Part of a small language model's weights: 20 layers.
Each number is 128 + 24 x the weight over its row's rms, rounded and kept within 0 to 255. Layers, rows and columns count from 0. Numbers have three digits each. The size before them is the row's rms in percent of the matrix's.

# layer 16 attention query, 128x96, rms 0.116, rows 116-127, columns 64-95
105:140137094114149084103150106108109146083165110125151138148106137146123125118139171144152151109124
110:132166127090125102159174151095087125154121142093115099136120129132131140099136161143163149106173
107:154127115142152127122103113148105110126129126138139122148114123148136123085123156142118167133111
103:134104127120124144147138164093124083153134128131085148079136170099133106126138118142104139139098
110:127138111121123120142120090143120186123123113143141124126098142149096128131108144135131128176135
102:133164153175139123177118119151172140121133161139159132118134081106109096134119145091096114092147
099:125108154158147144126124131156085151135133136138116146080122152118128111103170129087159143103125
109:109110084124108113101087151171149144139139150110141165135128105072157113085100124136115123137168
104:134084092140102148147123143134150157155105154131140111124126144106115144101149129191144144132088
091:165123130156162118144122127164101065117147120114103155154122099125149128141126164104140110145136
112:105136110095109162154140121140196125132137139121127100136125085085129100128105150122163135152101
114:104164131164134129150132124124146112132125144109133118115155085123113202159117170120154143141093
# layer 16 attention key, 128x96, rms 0.112, rows 116-127, columns 64-95
104:148152125117072095145145106117125130099110113113116144104154156093172127144146133118098170113162
113:146110134109145179125125149137104106099114137099161091124143085096133103129139054140113148105134
106:152134120159135158118150146091114128160085145134100134127133198149159115112137118105145171126147
106:149080098117116137126163140147081092155130149139162137110124125099160121128085126139139103135103
109:130163115119139127142134120112167125169145128123083124159131122125140095153102159158145156138143
106:132134104146138134135147122163143147147156156162199118086145113140096150138126131147141126100119
104:090093127138125098107200116200123128190134110162129145115145127124139160133081156110135120133143
105:149144124168100113092084130104081121128134125136166165121152151126086108142189116114114142121121
103:121126119157125167106124113166129145152123142127154110184109155120134107098101136134156162139123
093:143109120116142139145139094140131141160110161140140142088133094132110160154108115120108134128126
113:103148129114120121120138176097138128103168102113116136144125113138111092150143138138150112145076
108:134114165137126098133116101149145140115129184117148114119158116162145112155081148110152125160123
# layer 16 attention value, 128x96, rms 0.0947, rows 64-127, columns 64-95
102:085158159118118126153145174129133158081130127122093129139144128109135132122121110121105136108162
112:126085119093165103117133164133107155148077098184108098127129158144121141122117134167132120121098
115:154174098123134105112163136155083107126119107094166120150127141173143113117140105122103147177140
088:117184182115142123150109134157112111129123104131135151115121163105141135143161170138137118135107
109:090150116142110139136135165134138104134109145117136119158137154091139109132122156074128127133141
101:150111094112157108110107185116132168136121126104145148108189121131115141126124103151124140124192
115:126149135101160129155096090136132146159138119110122158118108151163120123169136120150124110144119
097:121137170151159129139135138119131143153114095134140152101111087146114136139134135132139112143136
116:094119146134135108169131163109175087141106119132165106148177136115122160116124130165073151143160
121:147183120122177124134149150167128091136093144121095156134127122123127105107132111106110144149096
108:159104139129109181133108148125151106160110106142118113101121121143118124119129161121130131126180
118:106133133131108098159074106126116149118156154098108104121124119067159127129146138122141129118121
118:156169158126083093129161148134061116127157094140123146142129109157097141076135107097108154118101
121:126105123150169143105109128125128167112065139144179130130112102169139111156130138110089128170076
121:147121121159102097100092124108116126143109100128119063122147110150132108134136110147119132139132
110:112173119125150088130152159112086173100149081125147100136123107172126147072120105160166122181112
095:081123122105123120143177111129076124108122172139113086166149167150147145141119116120124195153123
105:176122046123154120141111097123138164071175110144129109112089157153109140127152133100146103125168
095:079134112135111142133094145148129104133166085137109105125187153100126133166127151162074149139173
109:188126078114121114162129163120117157120146077149145119135125148106122142131137106115134099149172
103:160130127103094101141127136152105133137138127170124125137091121115152152158120141121102133137166
102:113144105144098149090142148149137157103161155097147122130158090095104110100117156114132175121141
108:137135134122157100177109102115076170087124105126191167123130129157172124115131153147156104134146
115:112138081122118083124145126164159167116130134144151135166139127140130122132128182127129159122089
120:142106109117184166118109120094099134129147128112144142128150124107124135159128157140155095093124
104:144114129099114059152123130102107133101153139127127168129168129155115115189133119161117192106116
119:148160136103128138119137112155087129138155157137105131160122115106115156064138160143116126132129
116:112132120096114115133130147144114133156090128158131122136131074088111114148135119080110106134083
100:104161087161145140113109133137165135122124103148137150077137112162153110129119110078080053133154
113:144145114115112149093138136091104114130150113119142109117161168138121112121139124164091166155064
119:155098156123128125124117115091120112167156176119150161109163118127148107101125155099118119087137
108:166085123132151113156124067113091138159151145132137121134173121147112094145121182103124143123101
111:145125100117104089159153097167146131104127127155146096151129099116142126108143143160172128111163
110:145172145119144126112105146120152144137154115108087094072112117163138118117124076119128074115097
115:089111114149125122082121099115134144111137096118150111162102094146106143107141070117129113123101
105:105125098105121109141105113135189146095176105171178136128126100142131131093158137186153127113108
101:119166118154167103134164135118113189095094173093083064114080149170138135133136093143120128114128
108:192116144130156101147140133139125106141143153147113087113140202153137105128136099075115109109152
095:129130135102096106137113166155139130103115121135142178144100148164154133113114151150105117140167
120:203129129151123133149156108124117113118050126137158102126104060069104131108126138132162086104109
109:102149161136107160172109133127124150129149108128129149142097117148164153149126132098137124158101
116:106111114126130162074141138107139132138148173152131101103161104160149136136128117112130151111140
105:100165127127134110151154156127137142116142118121113132094099147130153138057132138115128095140160
106:133125112151112145113129163172124122137098128101161162122062133136165141155123142135144172139139
106:137088156080127152152141151127142127146112108134151141134134168119128118062134113121153106128157
096:110152157100091129136132176143179126143117131172119186110084121185145139114134152167110134131123
099:126087094127152108104110107133130115122088116141121144132109114119112090145124122135115105147105
119:138157128137131157150142149092112127125115114095187176130124149078123122130113117119146078121137
107:130101102143139143124131090109131123128121152116153150109116130160133124130132116133150121185100
099:136087103139154093182125125134103125103087076119139134131127138158154117133130150130166146141128
130:111149151150115121057126097107130082124099128129154110124142087173126182156132096160124100136140
121:159132132149087116110109119112101156147069158095125097130130144140126129156099080094105092106111
106:160119124124147109162114094164095144088149117195115140121121142099116119136107127097088094161136
120:097141120162121099108144101154132115138159130123108146105162132156099096145098088168155116092176
124:171106118109097088136134158119149117129139081133121120130144105106135139118129086177138162149082
104:118126094123140135078120074144060135142163107115137121120153133143143142099138153162149101119128
117:154111107115138177112120119147105161124131118171164164097130155120137140084118135153134128151082
108:163123141119133167059133115151121116127178124210149115147117138093127158116141141115096108100089
114:102167113150133140138169164140164117104147130145112107143123147075100154130132086104119149112111
112:101082161161138090174135120115143160104124107134155125144101153148120112146127090124124145149119
105:107109119143112111096135106107143088145091147139130065133093087131108127117140147116123137119156
111:091125138140151129152142113086151159159111172145122096145135136106126134136119100125123100149134
112:132096159125136142117111110116119114135148116107123110142139095131153117103112102088106166118132
108:113099129151105107109105064134100159095165139136114140170119099170123164116116141125128137121121
# layer 16 attention output (transposed), 128x96, rms 0.0995, rows 64-127, columns 64-95
108:095128134154133136147124144133117157127160114113105158188126137087139150127129144151145153128149
115:140128067103127142126138149135094159122078134171119147157147135165143139145144155151072127083110
113:153141100163122156168146127119119155118120060103149101093124122131137063132119144127136153136127
090:115159144159143102111087111154133131142140090142136107073151148102175138118106166159091140125122
113:134173093104148137117103113091102154159097132128151136137127125090144125116133126066142116145129
102:199110085088161113117093115124150146141122122076120132154142136119165136124139132153133098125172
119:118114132137192136165082115171127110122125142106153102146115133139154118153086149148086094095110
096:132111102098141138117126150166145135140153147129132103089143137134162076135130097072112146150083
117:169111105133145116154113112121138137132163132092117140091145111101127139112136151121176161116133
120:138144112096156128138139153129145145156104141150119152157119127132120085123091108107166186127177
108:141119155115100130130144121133130121155113110151119123128138094092109106133158170107143100132169
122:117133131151092129159108165113131124123143152109142109115133124097159177121119113178102128124115
119:130093129101124151120167135121076131136107092114115168132147119126178113128095129160149130123124
121:140115111174133122113115149131121118146120082120131122160122103151124113160156143071133117155100
126:167140129160139086139143113075133106118110107109123142119152133168168130118106095134110143124149
104:157134069092093131158106155158124162168114104094173118147155112131135084120089119123117130127065
097:126147084112136132137145147109100101125096100129162142145115107106080164153144117121192118157175
106:113125090104091106123137132096145123090145136140132100115083166140109109172145109116121123118182
095:067157119179146140123127113106128156088145085119114117093142154119165149132174176118109131108186
115:143112108107123115134128110113094182103142108105139139110076139130129156160135102105112137151159
104:152089171119123093156091109121131175103117087132128107136121101130169133130191103151118136152116
103:126115180132117151133145111123146122114106111090127138109147100110119128124141130124161126148170
111:145093123143129106146114124165078155090142114083192134156119129129118164153101116144100070115140
114:124109113087134101144103148143191151089126127117144098128134133179170110104125132123110156124099
131:132124126076126140071092103145137143105128136139124134127100148125140139169117102131095138115104
109:169105133104146088146159109108141127085121127116118145115121128135161130166136105190132149131122
120:130135128131139136128103143165062087148140135100160113134121096127117155111148144155101110093119
117:111131121120145142101158153107111134123109141147103169104158106160176145127113092130130108149094
102:093137155163130125111124134126153112110139134143093141115124132175119108149119138092160096123157
110:123142122130128138104165137079079171151130082108184121103110125139094150142093163134116163122124
120:150094200115129163131138106133088109127134180141144102102126124129118124086091163148116114141111
105:146091109087126137140099158148075167110118159102155100117131104171093143154131159085101116141114
114:147142096095120111152147117108142113062146105103168111140113174140109131085139104165130092114188
113:150156147169115122112136139113114128124104140177118145079133119105091130150083101156074137139115
117:103131096135112097122142123105146107152138162124145101133090104112115111100070127101130118101103
109:134131091098075132129156136150156118102173108108177079110099102132138123092150110152135114111104
101:134121104134131118131144146107128120148131152144142096136106152121126089148145090142114149113121
110:174101138142132121133121121137110145164128121155104107084132152138124128117135088118109119167155
093:131143097194111121167123146149120161121130095119122137170129112119066153121163140159133115153141
120:151118119082104107105153166135103097136149162127120139100135146125164120127134168122117051096126
107:115144153171095135135116162160102119090133094161150161138114159124151118141076130122121145167129
121:146154110142146154076151112123112101109109182131123141099131111154097127141147146122137126151132
102:092130124120134131118084101135122113139136128125125150152133128103084114133105153140137123115144
111:130119149188092112156162149129104126155125087105139149169102114146115125121148128121115103110156
106:153116127128123161126128096146111133125139144122138126071158143119099149096081145144147149168144
094:118154158130097126136112125138167098141152110162129134129135093153131102101122121172122151107100
100:141089145091124104115146123086146117100099132120110118165154157162137159161131148139136097143113
125:072129135126156086166068086160109174142100154105136127118136112107067113137118132126151124144133
107:118105126111095115120074078122117091137105117141138130116128109161085147143113100117116126150111
098:122100095080086116157158153147143153119120093139105161126142144155128139158112126095160116146176
130:145141102144106090115093141107097109171155120131118125105136104139121148132121146142117105082138
126:114159131143136121144124157111113127098090154134115113137093122141118083131123099138166132135128
111:155103122121110127148121167136113155095119146150137137102132130114088115187184145110126089188129
121:134159142132069116128185176126107129143115182123170108120129137155126149106106100154098115089166
130:154160116117128092126159126132141122117156116090094170120142111118078112131127136142115135106121
105:120112133136132163106128097112112130097115101144169130165132130108179097073138147129102091088143
121:112092124097113139126102129139112106146115058145164111177136151141119141069156129130092078123146
109:144107145154135122109137136166089117170144117174149117103114103102114111108178153099066108110124
112:087133134155125095095157121110135166141123137136099132157122143118155138124160093119146128087128
114:123115113180151092139159113139131124109116100128156141180096136106077128142124072112172122148133
107:132100113129143145121147112085142140115106156132126131135125108133165168135134109106185121126131
119:161116202120155119109133122188109093111113169136171130147114123119136161139139131121157127141074
111:163112097103144138140127111128141095112105138113116079094103075086126123161121112103126103101111
113:143113112106054152136107160128114099114129114147100142163124129145099107146153142149152131129130
# layer 16 MLP up, 384x96, rms 0.125, rows 0-129, columns 64-95
099:080129145123152118118116139162137120148113134117149146149152135141103159163092115121087126124083
095:123129117124099121110093135132157151109168116143108124150146122129130149140157176120137079144134
102:128126118121123107136153130122113120181078137112130127137082133123096090083141160107177147085130
120:118130145114117142117105137087075118135146147108130139114129152145141106181146140136099127128123
099:090129116104130120141184114130121162167121107125117114161080125113138121157145127103132150115132
092:093113134127105121176097098100133157124154136109132143138129121131155125144144166094107119116130
101:124119118139188134118093131116131102145120155120172133136120126120140103190110140119105146098162
094:117106098158128153130080127117150157160123129090141167113130147124101132124113105088103065072132
093:126163134118093107116141088122133160108130127083145124114140146178129098176199109106147156128157
102:123099119112108097161127056130109110134181131100132151095132134125097129128121133157160119100162
095:117145149100164116136149107129104126129112133125111148111108151152133120106138132134119114061158
113:122099133123121140161121083131100132131124103102123155153133166160094144140138141109203104115090
091:100085083123177131118121125187135123133109156123157131089093153135099142126129129131128160118133
108:132113134116091116120138093148117151132111091153120142128153096150131093123136144112123139116093
107:114089107119142124089192128106091107129130102097083153117091109116148115130160182115099115148155
097:145142109106182097145095140132139135140124114109146145161108133123089161135163187135133130112095
107:142121095113125092100139096151091131134162122129140153143147176169163127131121166130145085110117
100:143119115127127074145112122085125143127108146101148142098115129126136136147125126114130124114076
103:115143093144139141069171134163120145137146094119152128103100116125113140061176147150191129158073
103:117105144145135085141168133138122141116109136141118145132118073153121123170130158100114141149127
099:148081107111096097163117138097144139160113089133112108120129098117145112101132127101133128107139
095:120131126098148130058120149161101088125081136152127118129103153150157135138148153109145137128090
101:101122123101111090165156125166122119155157109146088112129075130111099169119123184116149134121149
100:144091102102107083133104103095127158117129115105091131111132135145179129124156083133140122070131
106:150082105137124146145152125098132137103144109143147129092115109173155079153141174120144137140130
098:137115154114129148108100095081090146140153142127154139133130121189102126108146129154085134126137
116:125128113070112143098111139119115110156085140128155092133128133119114187133160151120117168106131
105:104148103121172133127135134150092139139134093078096111084115101133158127166137141087137164076130
106:151069098130161102107155132099142104080122137148182151121131096112080118150169137105091094137105
114:109097124082115151127110125109130112124168158116132136124088160114148139154132179175123124082087
110:155111110115116124142114129128144152158107124120142095115081091127042158165132213131114144152121
098:114137098095143144150179130139138126138129115122102107084150154090111115109150167107138136133101
105:079138086111114080083120117183165095111087135113122171105136063173129144160135135097134071096142
106:113163118138176137130126100160124122122159157099141094096089105142067121141158097155128126139106
091:093106126143128119169127146112159098140130140128153138121131106117103098129159169103135108145131
100:127101131101149079108128155144109134117153145120115127117140139154105107112137142137136112137132
099:141099132117116093086107126134107173176135113134084118174104109185098094107132175128108151136112
091:092127124124126129119119134114160145151087102125136124143086137151106142120189125154161143100156
111:120149127140145115089109129143135092147110152109131156120158136142142116147111121147099172145120
100:142143131101185128112150137123114180151111113138142127114139107129073111122224141082119127133123
096:093135138108128115101091130146110116188188114130113139141127129140111152091124149141128119133148
106:122100140131117116128154121166110142136152137120084107117114135133129100099138089136148156136110
093:157131118070168104118139146146111174140143191143145158097138105179092184104125128146143141117128
094:101124094110188089162171128165194145146174130081104128119148156142113132116127125119103133122120
109:098127110105144131093104138151142120135094150119140109099097100153142137150145107077097147105165
110:095158096142134095118150132201145089138092147153130122153115118126148133105156139113107146092106
107:143097115113166133155127113151096116088143141103119120091127109135116076154155126112108137154126
093:144106086094122126125128118123163117144131157061127171159111136125119126174143146157107081119130
094:108093125089120106075143138160145122146129115114138135148069100176090112116137166142140157136143
108:112104115088166102112109151111145123123186092128145112113148129136151135100147124197115132073131
105:144096127107084101155162074145146129163078131136113107114123095111088151148138141148165135101130
099:119111138105155143105114135172115148156097113136124141099085125160156115134160135118128095159091
106:128101119147167143106182082106136107146125168150155176117106107140139153116128099146097100118111
095:148172134138133141089129122131073191095117104099128123121105185156125164107147162133123126131165
092:129110117119111139124161120106182176122101112082114103128126106107112113160129102145100128131145
104:164133115135115122110097093099170124147105140164114134114104086126106147132153156149142112067140
097:100122116124102113140153129136121094161104100127135174152105137166142109133113094161122134136134
104:103116158109125089084153113089092097116101169150125117143126128150128108127177131098089141115137
105:136115091116135120113117119119107107125147134131156147142120144140115122162112149162131130120103
089:117159126150092117116174124126138147142092137078121130047118106152114106132149122135151166126096
099:099127148120131159114150117148130166174145166090097089149151122122131120155114132174087107171091
104:096071128129102116148157125144093134157116123125121155107125140161116154133128145132161120106175
109:086109111112101079108093153106142114162133148138144132104116107176137168142119122155136113120130
096:106161132150158117142118108091121106127093130128116168108084101139090146151134132143111132087105
088:101119113146159083148113096148099131096141100141130162107147142151107113113134130134085134170117
102:133112106097166136134153137139076148171099144131157097106140170149073086115155133140114102130163
099:148135134139120121183100124133115110117107114119139130111109091156101134121148152147110123089160
101:078113095113103117128134120136147116128152127118143141082139126137157136162135081106070131110165
099:123111103131133129089148124122136102128143144120129136123125099124126098177130139105129101047128
105:132115121108104116108148122141113106123138122120141158125129146142091146150144123148137128095110
105:148164079137143109096139116139143169136133172135145204122133123121121120136115131102124123106137
101:125128126132087127091109097100070102151146140112099166115136129140145129156147113128127133115130
102:113142117106177135093141088113117124162180123128145112112157125099139136145114117131135147075109
097:137135131125122127170101137108134133125162123121117137074136109147154149112129115110075085129138
104:122128134136165105154148086163137150107126131105114090127131106155104140115138130115086083113135
098:140125134115139125132161149154117122137143134114145131099143105133133146099126140113111132154115
098:101080129131117105110150141137166103134130134100142125126084170113155133144165163100124093131123
111:146133109102114105107083140147192099144103140085120083098102123119144116147126144124153134130125
102:126153133124136106160154138109078155132150176103137111137140158185135132120118110162108136110087
089:120086075076101122123122089158114102171112134110116132160120099161115136107123108143125128149148
099:111074130128154123099181122149136159141128165121134116130108106122090151126185121101179104122098
110:132138106123156116131115127112168120125134090089134179090089121106105147152147148151140091169128
088:118135117092148126105155128130111093152101088140134118148097188132117134169118124105104140124122
106:138144159122181139133174126114056127150157114109115143110124156197132131166127141130131123110123
094:083156105141117124120090138148118149150155170098178164108110094113150140138117150121163117150153
103:139148156134135084115138090100126117128101090128112076132096099124082132131133119153080136089151
112:091112144109148142142150114094121109148148153099135143159072133137162088111132143141085118136101
106:090123114086125071136174075149102106131113157120126101137122142152152114146135155113137127139141
101:105118113137138074141116091133100128105143109135139133168125153154124115162140125118134128140102
105:146095127120173153127126133100156124138138106121132149116131165127140115143172146108113069130142
089:105141111116127116092208142136082135126150104120103119120118128129131162124131100119164108134123
098:100115119091135104142131117133145155184133117145089128137112112141124129079109129130123145143131
099:100123115117097152112143114148155130127126133100084129149136102111169147120129115132117106135107
090:113141116111121143122131168126147141095128133074093109124110130085122127169131130062113110131135
106:121155149090115139142145110127121143140148146088117128133098154129104150129103108134108115099165
101:094096090097120101140141125164157164124158150096141128140155117128124157114163136158143136101164
108:093136135130162145147151139148126126109146152153203145126125099144136109131134113085108095106154
101:103114143128145110135140125136111117123125135115067157080134135125160168183116169154117118137194
093:169122136114117131129164121104130130137181156139132079160122120154106150084130153124136142140121
098:115137062075102159106111121141142150129106123098104121078125158132111146141149146149139139101183
099:133133134105095100141111131113135155118109128124177116146113160129151159165168184136143141118106
095:134089123146157114103145175171126116175128123104106118111108114134093111123139128099149122159097
114:141139106101146085118127174148161101163176192152186139110134124123111094121168139106135084094160
100:128138096166103135102111148115142161174172139112151135133127119162117135165111104149165121139118
111:123133100126137138116110124150134116130135075138094118132165135116104152161144116154103121118086
092:152138100095094144126125104088144105156123196090122135112117144088105124136115135161134126163132
100:132133156124100101111150125169115112096081146129110157117083101085150115127125172167091118111160
090:157159102094160116110143091136153131143138159162124143094107153135111115112152157132139136111146
102:136124136116105147110088173109079151134109153095153122133098104121124127182156105105103119129139
103:121141123131129096104144072140134121155117116122185115097161112140123133159183147084157060139125
108:080117130135106087132153124157124164147121107132153116160136158183106155112122115101161129111103
110:089108110132119153114113117143172105131156099156165139118131110109126107135173129111129100093142
097:097153073132176119135112126141107103141131182115142161140118114141139116098129139139118126071130
110:065136137089124152121136118140112143101155097084133152163103108130104121173137132101076127128145
105:115143096109125145101106157121135134104140127101138113152100091189148139122173168119115111130094
099:136158102139141149118095109115124111185087120119163137186122165133099117156168116137103130108148
092:115131143123115116103106108143103117127159168153157162088141105154112128104162134138153084090147
092:117132140157158166099132159145140146140131138087157093129109126102124095124141138090108112143120
094:133117122122128122152193105118118143116129145105149123133125110172141146148161155123108089110091
108:140119030124130092121147116159134114131102134124143157116110099103112125094136124117156136164111
107:156136118109130100095139135118104135167134146141134112099126137117107118110145143158123138078159
104:113120138126175114103092105148141161099107148155116116101070125110107129134130137074122136140140
096:131134135159125115141105108114124124129123130143163169129118101178116107139124196103143112136135
086:161100101103084114112092108135147094125132097134177093124103128148094113149155160105132119123133
103:082133126108114123155162119110151146142127118141132100146092060126079152153145104142104122126101
098:121120101117151070058122104135114133148130173142135179118119122129084152103115138133116122098147
110:125161129152157130091134072153106175135130118093097101122151136135109124147122121123132140148108
104:090144167082117128140143126147179111137148087112119124135099119171138114184156119145117100122119
092:086124120157141106086142106159134160150115094143123136116164189137144106087133158105147143108069
103:122161122143168114144107146110089148086168157076102130147132135152131162143136114116097113118104
# layer 16 MLP down (transposed), 384x96, rms 0.132, rows 0-128, columns 64-95
092:107124133119133157156158118134114144139105127125161134124152142144156115129000119102104108127127
093:181125115129160102157129146162142152158152086148137135116132155113129083138114118135141124154107
096:106079130131108115130119141135166127107095156118132148115102118129132144091109130109116132100105
124:167190103131143099184153131183118139129154100139155139108110084115153082143098138105127101118092
101:106124093083098098140106129118100156136167125126114171120138146116156157131135115145085135140127
079:146148103097112125109170138163146102163131122130094122114141174154137110132139089146130131146117
108:125122125135132125129139126084132151105145176132089111114143156098122112167125123122150145133151
095:134130119131148134091151142143085110091104136094110128118142118092158119107141103118105149161134
085:111119119146121142163122185138122142134143137161126111141103101105102110106127163157083154129089
102:106159157147113134118109156138140167130084093133156115144122121144090103116159167151121142124122
090:059106124131084143137153124129134141116119119098095134111110104100121099148126123120146126180143
106:120130124120171138165121113071129141154094159154127111168160176136105137116148098153147097103105
089:169109155126104152096117140095158097161085103125147126115160138120139147129181106121146152149133
112:159100121121117120119096175116126136150145117094155125125124156097141147081155121141121166086100
110:127083133153148135096124097122113134102118154096148162156162106117116119100131119117124123109087
102:091104159096112152145131107114122082123171179111140113134147178115161105105062137139108101107134
098:164132135118137140154110092092124183101165141132127142150145107110118116139056122139098155121105
106:110129101071130108167146085126103125148108136133120115173097092166140126125156114141116096153135
105:129115145162138126171126094117150108117121160105154127130103111104120128124123169144074103137169
111:111127078102166135147139155129161100142119140130141144138157106135103157120150181156131118088113
096:169143081159162133124116128159123142069107156170118130144116132124119074139141164115173114115129
093:119085120107143144171202129077103110133126113144121095099123122114093098136103139134117127135111
100:097100126133126106102124157166130169099119193090143117138099128132170142114143148158163226116141
096:117179182096134148126157138139070139165152154118172140112085157145092092157121106113114133156115
115:096120101101090095130137151146094127134097122112180173112132113165120135102099133143164156133126
094:145170150124141146132143146151152126110145118152081107118152148126162109128194097124081154152083
116:139143121087138160147079123177134114146142141133106127098110138162127129114133111144101131143101
104:120124142082120077145142106117132141116136181167133121153128149115141168128076084111170145112133
105:168156131154136095151147114098145147110108133127105147129076126150125133115114118151166121087155
116:139136098160137153125123101056130125114136105130134120170098098095128106179136109138158137128156
099:128175113157123125154152104186087145086134138127061104124139112136113155128143130136139157154135
097:150185140122159144162150081140097114117160127154125155112081097170147169110115104150098119130067
097:119151110143120153157169172165102161114058114128137100126112119118153103119121071140143088120126
108:119124137134099131105157166168132172154095106166116141118146136119099151113150136126125136089108
087:131115156119148128115141120141098149138107105098099106076097138126151116147123100117127168082133
106:129166108127135136114148083158105099151152098054107090120121140111144113152112090149161103137145
100:112130086147155120144127111100132152119142131088115131152167159162099122169161132116119126119118
091:122112129128125139079139153117091097102153156177145126116142122115112173128139148132103136189114
120:141107120121144105116133216120138162145103106134133145132101123150125168122092156120147107116137
081:118093156162158106118128184130084134143129162122112119125125150136130138134099152179139138169131
085:135101114111144150117133144141155156121087111117137110125141160146122124120152111091185119149100
106:152071144119124110127143122122142097126145160095139124117124175123143159168126090145160161167115
097:084122128137103186095120141120097090100125091159117142157141117076171091178158153152113156159109
091:099163149151101123113071187121104111112113154172154123159161099113131095125115133147156148084115
110:137124126119146125118110148085176057117137098109171152150086131145092165109137141212143123113099
121:116134111112160121153145143131142115094118090090129096124117134174123120097161130140125128070159
128:119127158096129142121143079167122106146154126136134138143128109127138117168133080081090184149115
088:105127127137128184076100139118110162084075124187119139108116165182119126150174109115150144109095
098:162112149163127159133116091132132092157092184133161172115126090108131146070123131147171105160127
113:147172116137091127141098084117151167116073142110099154112152161148136124113102117094144108196163
108:149105145134126124134134116114093102127143182124178117163092130100138096129115164109110121117112
103:122116148100124084130141154126074145122122138118143108115077130139133142128131104122122180132121
119:099121118138104145116137122110171134133152175129194119101131131133095121104168119129122136123132
091:157099104145099157152152170122159134160135149135132145132095100148095115120121112118147127116093
084:138144108126133100131105113124083124143154145113127159143134149102189133133145148138183133122163
105:119119152125124145130153158138136109090107172135175125164096130101094122118166139134114131141111
100:170134149134100142133166116165117142106145115148127129118136145110119102174088091137127106118132
106:145131145120153127131097124107117084179153109095116107135118130133119109119104097141122106135177
100:108114121163083073129131111078163157159101115114127122125158116147139134141102151165150120126165
084:131105121113129094163091167139138104139112118144151125113127106139139122104111125132144087107113
099:110089134141078126119144101143149131104107128137170151170160118129150129144142108104151124090170
112:132149135099151143102119105118135137120125136095156155135081116128129101164082130104128145120094
105:157069135125095159144164138124108107154147131113132077106139162136172136132108175089140115107096
088:110124117135132133086141152146146140130094136170103179114092127117139141098150151114117187144083
087:122166130067099147149142170129183145156121092118093143106132111127117136150125101120127136103137
110:122140114093156118139127169154114104093116135098126123119126081163176175127163114119107127119096
101:147134147120138121114191166116148115148126074122094127139110163153142125116118124153146109143124
104:136154120111149113143121149167119126068130096104137127119129132093157172109110145134099126154114
095:116133119090117135147140118116144111119115120152161158062115138180100115132134113126156108158153
118:140102172129163086112098132137118113121121134110113146170128139094181125123129156117127151111118
118:130108131094127167098124080147123134113148135124173093132132109123126103146103129161083159119145
102:131136130106137176122153133068101121155116146123146101131113163149076098080125124134125147136127
101:091153122135090149119080133128151137148099117141135086115141097152092116150149140099152144162143
097:137142178154162130159143108109162143123094116165133159156119121127089121107154128131146108139136
106:126135116120098130099129101103113100137164105124147145163114115155153125139138145123172166155118
104:104128146106126120118121131158166069096166100109127136109133110136098111135143156125101152113109
095:122142112107109131152130112151119158130115102098147091152143131142111140118103099117126133086115
113:178111144118127101139168164143119108150111114136177130121140082129118112080131157149096130095168
095:098115124115106106158125115148114136103164152133122082102142144132138106143164115125148137127138
085:183118154137140124080108143094118143150100125185134115088135111109128119132171138106089137136090
109:120147134117144143144130125142142186143113147148143099127123121126155158130127132095145127109072
106:133138164119154115155123126108104121162108088129146134161138126146096103105138094093140134130102
080:143137163134125118155090120128101108122115146142125136126143126135141178123133115095152186112135
107:139132170147169137121086153100132148132147158122120147130120127153133158114092142124168096123106
089:121123152106110120131126175077092132098145096130118117160147120113143120093081177142127158115134
106:124109086118131149111139098122134176132077130127140176119135105141111104120085125080155097118130
115:162103199100099135113155165058134096155132138139128128137136124124184115136072145127086163188152
111:129158196146141120169178145115106119110125114104131172134140093164081115113129144125090128129130
097:129128070114132103124117142136154109169151118074107163147137125129144136146096128130133077107120
109:105141111116126108133120143129139081156145142109122119123131120144143133187109187137126127086158
084:151135181159125108132066120130116128078150148147160122138123127121100088131131159080143137120122
101:149123110118112138136106131145070118103145126128140157072128114149108133131144073123150155095153
104:123141146132172165127131099125096123107099159134130093131111132148118115128087139124096106140095
079:156126100186122101122128131160127122126103144129116102187150100151132149105123138095090139089087
104:137132179121148132181146138103151145088140144147195132142151138111134133129049101107141072128112
105:133074125128105158105130142115159081139161163111173133155152120135156105094133121141114131165097
114:059124117161120110115098133098109105106145119108133162131110158109115127126180167117152143101156
102:138127097115130132159120147112146114127132202127119088137158123131120151115066127139134114126131
087:148105122127105103136105081139181128118125122123092116110131120065138128103123141173114136065088
098:152106119128187100128146142132100118101142149147132143128135094119107147156155111129098112146080
091:097134143154124151121139127147155180107124178124085121126146095141110079110142141150142132142127
096:138102117131136113137126078070120124113178121131134121134148165113163139113137141161079105073127
122:111152145133127123141125149149121131130118107104108134073115114086119118103099164084100131142127
091:128126167132155133154123124132142100085118125100120140169125112120130131092182107113135108117137
111:154142091120116111133126150164083166141088133136149151128147090123117121146117170098133157122138
086:124097105160159106129156143081141161118130108135140127115120098129087160154169129104146114085092
096:119122114102172119120151122150139100142166128101090141102203112148158141162098123139112129113149
092:098136140106137171148114172135097128112142093145131152130113089114139138123139126142103082099111
099:107147188136126113140122152129165082130142117119168131130107108150167114147137077130105139146122
091:132146131151141167105163098140168156110095162167143124137134142120136133116100104127059157114132
107:120127112155116103116079134181185128158097126105101121111133132104147124118067138142091131150156
113:152136130105139083096098121156149097158137107119132133102112117109081123174129123123135153144114
098:114126116147088132122133096152142158120117157110096091148131147132099141111126132097112114171125
118:151142132141134144161127081157148112137139143146161171092121111109137116140070133149125121144142
113:145098121127146109150149120111107131106124112131077144116150114129116113164116156159145123113120
093:162129135156130085149201133145177125153110112113171165143100124139131136090131162114098135149129
097:111105102124122187139109151097175145106124145095152129125143162111145093139129130134147113088140
096:151100139119105084114148148099141111107077137157109157125126111116145144134118151138132136156133
096:105114100139125146144136135166129119133135131114110156094104139109161096088118134135154095142114
112:107124142135134167139163135100131135135125130088148142166124146132136140129135151135087133123116
120:137152102131114140141183114125115115137154124130131150127083137129126138085067134090118139130177
107:124161105113133137107149105141121151072109122142127092121156113118121138108130164132117173124138
094:110115147137130132115147135148136099181137164101087153097173122129147142140122102157124136132087
086:112114152117145118122149121130107162093135130139156143164105113120146124133168122117152161141124
110:153112074137152153134173140138090111120140131089150121109168180159200152162164087097102120118134
111:116127147152118163101118164120103115136122117118134131124143152152080120101178109135130202102126
115:084125128115131123127137174109140102131144130110150142157116134126150196164080137115179128109123
105:114111141141150179165143140057115127109118127120116128084159142141094134146123158119150121110116
095:130103122119079099180123147108127088130125070132128115129090120108160133141145106146159148156138